Weights of a small transformer language model: some layers without attention.
Each number is 500 + 25 x the weight over its row's rms, rounded and kept within 0 to 999. Layers, rows and columns count from 0. Numbers have three digits each. The size before them is the row's rms in percent of the matrix's.

# layer 3 attention output (transposed), 64x64, rms 0.154, rows 14-31, columns 0-63
086:509545489491472506502510544500513436488508495453463488497481492505503447464496532522545513472495502501517485516494526481467511463502487528478536501475515452483546503497511526465501472506505457
086:528460423530531518545495507509481498461505539477460499496509503485498477476510515494526534531496493594523491523506498491516485486506542511508521504502509476499493498483500537477499528513504496
089:469483440511520513531508535511485432522500540459513491480491543485518471531467503509436495496508520477541503526531490493493529479490483520491531489515520485501507523516480503544490508468493485
083:533492530468486473515514483492471499455545516490502531539511509508519495482519483491456497446507539537505527483494487523485506534485476503490517538479510492502490447468506543485476532529510555
089:496513475517558535493490510483541450492490458495506538493533506520505484519509519493498478501452520477511531480489529493506536536458475515493470515527469504497483489535539538486535505473528463
092:479507513529456469469501537494543494513485489507485488486498476509517502515503486513486483471451512461516456528496491504520498534511513480523486548457546500479504509524518448546560499478502521
082:524498558486543520525493512477510530521528537505542479486494507467531480499472510510515506536534506440491527519544481460509523496493497465511507524493518509546487477441501499488494532486524498
086:523479464493472519507493527537556481503479447449539518493534533466515534500480514542468509462510492529500505480528495503502523500467517499512497510480506471500513515496526525491534502490556539
092:506498501518555566472461552519486534467485552508511483530491542499500482505500496504507536497537516511508548470499515491511546474483493513519499491508475487508511491494514540485445488472516509
090:527509444541472498517511482505543434503497511473542493504492524465542522530486514498502480499461487499517477453497502482457485520442507511500518495515512551512504501530527464487522506502497503
090:447481485517540502465420557506476537483508546488486490545461526513502514506511521510469510494507509533523527502524521489488490510489539528528496510518487489464537508508508507501501471496482525
083:497504546489508486488513459540499533503476490510528521486473521486487492484495515539455521519479498551482501539538474485513468516497496531502469469536526479469518522483450470538470472481520525
083:530452443534529539495453539515483544497492514517468507489502485520530538489519500503531538527455481553514464486472523474526487523512524485519477524489528471511511500491486503503486509495494509
072:515529591474517549488453497487516486503503502534533512492503541522535530478480502467472529494512475542499540493519489514491485524488530495475500501517516540479504511468504485509484507521502540
082:503507560456478481411500504503502497495507496502497497512475525563465539474539474538495505480497516526480513509521498481512532526497528482529513484512508507516511484480515495549478464498506513
091:520524511533585511524474483484456510512500480511541501507498505481539506525510561478512530557491473531516503487484499477472502466483507539510469525506509534488513490494508480500529510464506488
077:492517590459506496515533520492489493519499518527488532483519488515477477473547498510447511499482485524500529512547518476543505490506523499516501503480518466481510488482497481534528498530446496
110:470538561525499492509570456538497519533501491534505501540486497483465474506523502483510490509474513477465531487498529474568486474511507483470494506496489511475489502508463497499494490511457517
# layer 3 attention value, 64x64, rms 0.163, rows 15-32, columns 0-63
089:539504486489510511551480518494484500475503495508459488524499511502504522499524543498527496489416527539527500489534473477480489472488540439475519505538520479484521493468499508486525502546510505
092:500506503509493529495483527524517469511474525489503496489463512515505501546478514489478469476483474473562485579530499475527539502486496476503510489542501481484547547486506537522517464486510507
090:510494513500471472530505491525510496520505541495454500492483465517474483425478495555470489504520559495510458494528476484501492490502504470460486529504532496510461498497486520489461504547526514
097:516475474538498536517488538526510497464498461504540474466486474515538504481482486520484454518523470512517502508501538513500571521463480495497483511484516539485524462481506458473485532507527501
094:494483482510486480487488487501485471529492492442547496479494478500484509523542546457496490469532473478526474478492522479493486522488537511512563529483521527466496500501453506529519515461471531
079:513468513499544539467497500491469500506491531497532528500517545519523436468527523521467491505458495472509505545491470510499502469510489501505489536454492497519539513498522538467482510515459529
080:537486456519468511490519555509513480480458522490501514492524566512520524479493488540523516464491449510517532471537519493475499492512532478471500561517496499504504495530496461513506492515523511
097:528486503547497549517499523497522505464520574527493514516501536490503494513466505537481494486512531510503485472499453528522506440503495525489494528507462487507533501476554514519461499502506479
087:501548475485505501507482528475459489511494496446500474499476527527545522479465461502518451491498460491507532498480522478496527517501550497501472547507521521486495478498455464514521476494457517
092:527510470515480508488501519448515523497539539489522455513495501490502515541512518502473490443551525506509461480509461484491510444514503498517546505514507500519503537473534518545497516536505477
085:524526533488483491471519498498540518484516529523502512508452533497528531530522518455477519511505471479526512460496535535524470492525475504450525441493525507499471507544496521510523501511528530
088:533477453523515520538462503487490527480468532489491494546500464506487510508531522481528550490480507521512517467509480530473487468472549503521542508481549509449505504478487494523523511519474502
092:523494499507478523484485483487500500496507528515532508507490499487568531451509460496472520493531520522518516461533510537492483467523466522517436533479523511500489497533540490503494527522450476
086:499522504510506479477544489494538524510516532487469496489508502497540565535503505499440540504524513498501462461507463554507492520513531557524518498503496513508496509519504444507475532497501505
090:530479504499559540495503508478503516513494505519544505514499502491522490518491485460517439530493459524496497500516479482501507474516494486497460513455543578525513491522509518520522512538478532
094:526524521509479503512547440500523490537449501509512473467539454531511485545558521492490500469504499532524455492491530501485516467498508473495523452486481510493509503511522502504489537497513509
100:496560522476473497478579449512520515506500509517522502477498495486516486488516516468504485524492511484472497483466517482502485495433482499508509466485457529500486469521549490495489455479508524
105:508475477516495507461496478532480522501478532461497458517508494502527484541457521496481459504484517504483447480489462525513490470451513489533470551523540517493496524471523489524497493457508483
# layer 3 attention query, 64x64, rms 0.176, rows 32-63, columns 0-63
132:538526509485464529490459451492551535474505500488536496490478521493537522480506512513525480510465538511547512533478490515526465490496503503499513501533518538558511522531535502464503502508519515
094:519468522478436476502489509537509465500489461527566492526534500515489471505500467517502504476497487505480501500553511514452501506512508479471505510461513454475468502518492532495485539524470519
140:484430533487479464533523525500466485474478495524505482496533480526486450524495469512463527474499486496459494487535488475443496499511491525492518492472513459460477482479491491517477505533480509
114:477517486519557517457501538508507508522525516481477513514481457468479508479484504509485480545533520508524471483494512504526494490466486466553477495475440517497531527459476490501529498485461477
166:481529455515562538469501499528503494517498491480492520520446494446483522484501505503530463507505500495526495500471532508547500509505495459503515527530469518530519526493501499481536507455491446
097:496464503481424445475508478535488517526507511487528499488557500522533504529455474495517518490530525505486515482553513531490476514480493489478504493479494516513477486527487474505460520540479510
169:481508475529542553489516488512528501511469477479512506503449516449501520494500516494526468511480454489555522504461537509519495509522495474493531528531513506512492519496519502483546503467494440
146:501518474509560554499521488518502495492491480486475519526469494480508542488505519475541477476483477478525516486490549524537545514532498473483545514526496514551512516506526493476538494503505460
081:494524489493508540549509450493513491517512513489454514497511508497523468509503513481542511513514471518528515483515530533520546533508512517503568513486474530547495495515475451529474491545508509
099:539480521520485510464513494486508540515490484517468487550490503506493511454534543483493537552492552478510518497482487486494483525515513504466489469510514514499563486508515511483544491522544539
084:539520487544494480507479477497526476509516500505444563500475495527510471500489460513467494522522527489536446504491481462504483471487502505480483500510528528486499459501523541481525498448534507
084:478444495475498489458510517523491467550487479489497495487494476508461514459457467500499530480496467485512498505490461488522517533476489535454483498486504506480501538541510473519488483488561464
088:510517485464469503510472474528505508541504502488517448478532485485515518508452508524493450475482499530503509505521493486475509491481518489509435508515476450511507487494499478514476558457448479
096:519533497489502508533474442479490505515564529515487500492487451506532489531536494492520475570487539483520463504499490488474483518489534498504497485485523521497509470467484475479456489515473527
097:524542502494483483508422527475504474516537489501508495502499466505507502518500498508526486521549556526505471533470476469476519466469490517499471496492475505497528506516480489490494446446486528
083:467463504534492522536474535479484526537465515493515537517494514503539507491517462462490535475517445486485550511464500535480551486503495517452502488497519519522479520513524500496491507542498509
067:453514506526518500498518483493510471476498504508466512471520530497505485498445477523502470530560558495534512462523519495526515529465521480533546474506527520528526488515493514497522474522492539
107:547520516475534529472432511473478501498506529534480506499516475524536510501524519448477486487537547513515510476483519499524547496486542497510514504492490529493534533552516483498479491512510487
084:540501490507457486510495451472521511506501495527504524501474521504521455496536469480472492521469546486535499501549480522512459530527506481491532504487558497536523471489516516462476507518533518
091:440507521517495493490476529494498473462506495505511470534513513472419467514500503490463486509527548493525445502482478468504469482474481494498449523476505509508516506500484461498487500490471474
096:563491506479476477460496502496502516488453463486470498458486509478505504476492543491493509502529523532551538474496485485478484511517486466505478491474435501477540523539490481474494475475495485
099:482477487521484442488509449559504505511535497490489544503498498527471500523427478531482498476501474470471477488507493481527500491490509447519496497537512485483515529498493542484527533496489477
075:518510472508513512501465502460507533461533528492503498521483538512494543473538518542510527520500521520478465491513515515507516486444498519505492467511501540519492507527510463450486496554503553
098:451518510480553520505500490488491499479497517505499493522498520490478507489521549506518527507495524515461433479506501478502480513471476497530502465503506542523425521504519474498527505559471482
077:549497522490477492490495516520544508527451470483530471470491550497500497476461510518508500489493489493518546530495451486486476475504464478471479451526507456526504517521493529509525533469490515
090:453513489486475537531491509496476528482501524495562515468506525505532495541515475477521503466495496513482494448497546528482492512505526522485561542548500494486479504508475502499480509544500472
081:512435477492486489489505501492522534490498483512552469521545515493533529505497523521541494488490553489519523485493506541477512506484529516494527502529468474492521517519539490516506545523471442
090:485444505547493501476543531511520464563442461507533487513527531476480506509447516489508499494502507486531515509482486474513468486505488499480483464506456474498497514506498502497526458493512469
096:502517525471494529548498515451497521445504499523440482496490501493450491491512504502515519469494466522450493511528500473513539493494507515476502491498519504491547488476542489532461486509476552
089:531512520504530515477531551509502501518574506509485544505469477498539522512479502531508507515507560504492533501545447534506520505518501506517532493499504499513512533469494528516457482510530513
101:539496516484494476488501477497534496525508499522488528480481481492539489502450543517505501509488523477498443500528475479494432527532502463510483478534492485473494502567503494522468488502479454
071:532498527481491467491524497534478514541515468458470526474499462484518520489480491504486506519523551508486464559469473492466519478458488516471460506493501492473505500482514538505525458468530490
# layer 3 attention key, 64x64, rms 0.175, rows 32-63, columns 0-63
111:493494497498507540492529479492523525489455489511508498535478524483495513493518535469513505483499487503504530469459497496511502567510483503432506459524481504567496495502533525540546515526520505
078:508523504500474526580496472452543500476507542473465514499444508493540502500507499526515458474526535510544489494451529491494493495486515462485513496507475524544498480489508502515498503508496508
141:479536520464474474520477529511468469533513486479496498439513483518484472507465458515482487513545515519470495517550521487508498476488485496488505513467520457460500496450449491507475510482478499
097:532470487510508479461539462528476498536434472532508479511499493516480518529518544459504513476472472495515525530493470487484529547483507514474474491520486474529511483535541508500493500525527497
116:532428486509523522459523452510493527493446542544505469522500499487533516521505532455482507482477508460505489483460494492493498550490516493515497504523468527496517490525532488494505506506533484
110:496495507466451462494487515510469478534524499478490496479571491538522484520478464514484515489538538532493491498553488487511537497480484505501514494463523480449478504479492509531457488533489499
180:514479459528527530523529484498508550482501491491505523516438490464492523487510505494532482501452467469522503504448514487523496516507499466477508508544505498555519497499524503496556506478543486
089:471484482497443466495494523525461535517520508475473508464534488520488509501461454521528517522540532520512479479535496495528507487467488486523511500487526470470483501444482497500458460482514521
109:472506475529517478445557489496511543522513477468522503507484496503471468507493516522517499582511513527533488523481491511521489489495492511490500447474478460507462490477521523471508515497532477
103:497536501532529506535478505479467483435505536478508523527462514507503462473536471483493487543507458565476533528470511534513512474497502494474481488510529494527490515491482490482510517484464499
083:472501520503522517505511496487479520539471511539487454486498456495474497456512531477491501491457534515467516453525515467464503469547527485531502485495533456496525480468479484457502504476509520
110:507492494502489495460496528508494475480539481498513493503522546484541510504536483460471471432510508498486511506503523517506501536483459555509448511470501526457478521509492532537475517484481530
101:534475495484465489476478494505500506516492549486447509564552505495497501528516471483529505479519503459563493502489482492489504494513500485482540499509528528453471507502511505525504462552483518
115:542484501483477510488517489485497506475518522534455471513513484503523504507556532478493512485518507533511500489464471477434490478447496475560515467469473506489471483521479529483515530497469508
107:483487542533552534461518503512515540494471497551496476511507546554484503491507543514523517532479534495481509480497510485496507459536524521488460499483492477497521476488489525459515477520467514
085:484521465473498497541512526535501454500554513478471476490486439477520481502483483495488482442498493494498499463486498513489466504484490518514541507536445445500501517525481519505540509509517489
105:496490487490474486472513482497518532527491516479541477485505487480506469524522508512438483511525538520561498505506472470464514520513480543534502452493460455533512492521542509508494514505542485
091:445499530505493521461471481488548515491514491495483537529460504529497484465520491525443477533526490509530516447487488522463477505515508526503511497455508513497488500502464545482527529483477510
102:496527467437526491545482489478487542505476490502494483510498497478477499506507539460506506535479500550541485488484460546477497504476525497485563483494514470539511479492501516475493494501547507
092:538468538494473515484548485484495511507440479497519481500507537535493505531501489507512497461443514486496516470503440525463510509489502467465521506484474527502541499525468505499497462499542506
096:476477521515507520461501516482463509453464485500511495512479526515498516501517487476508479546475484515519508502503484539518525484491522549434463525501568516509495489473508493510520525551470474
099:473508547502480478485482501500454480472514509488498522519580480467501485508515482513469490480492521497502507508513524475535506518553499479535550509540546530479507487484532486552486491486497493
125:461504506531566516517514497530528509469497497501481520511483495546457506507518500524522505569498497510480529525502533471505512467527497485498460510498495514544506459496477473465518468482456522
085:518476527550475509498506498517551494499555481471537507473459486499471492513513497501502503521466481517532479485520511526516521480497501463474524488466461531525539479508510464479538485460519545
089:504530469490477528498483521502466479506495569476512484485436477491513473528472499486534476447475510522505526503490465527519525498503495500451497524506519515491528514458501537502521467500461527
101:493523494483513489496507492517518449481512472493493517517527475473500494485473501535506519505528461504468444483471524492560501524497467538480549528476485502492455508497535490528514506491514432
095:499513475469536533522446490524494498468466522494444548509509518526520539567468488476485503486521504510493492465474480525529528531498528525499527522498516518526505525535493507493531491504502531
088:536483508503492505486489524497488508487477474486555482496481526462526484545496512431513477465450501516501512487516469496513527494490468535469473522480494464467533509498537496481504511469557495
103:509525479521518488520487517477515466537523527496490491491522506500549511470504482459494480467529507497503513461487480485494447526483479478535471479488434493438513495521490502494491537539455506
102:510498503514475474505463494487529498493499466538488484524527519496505506453520546462490512484508454514529489515487457481448511502472486492576470505492500508499529491492531521503511530504499566
106:530459524501470527506451500471477512477503489524507508522510529500473496500543526417512493507468522539519490488528484513503512499493502477477479522446548537482500508502538511485524509494471531
108:501475512519498482480492496480500470485548515526480469540520475509528494472518505462494491478501472513482493447488515491521521479499509530505432487499536480457481522533521539526506504525440467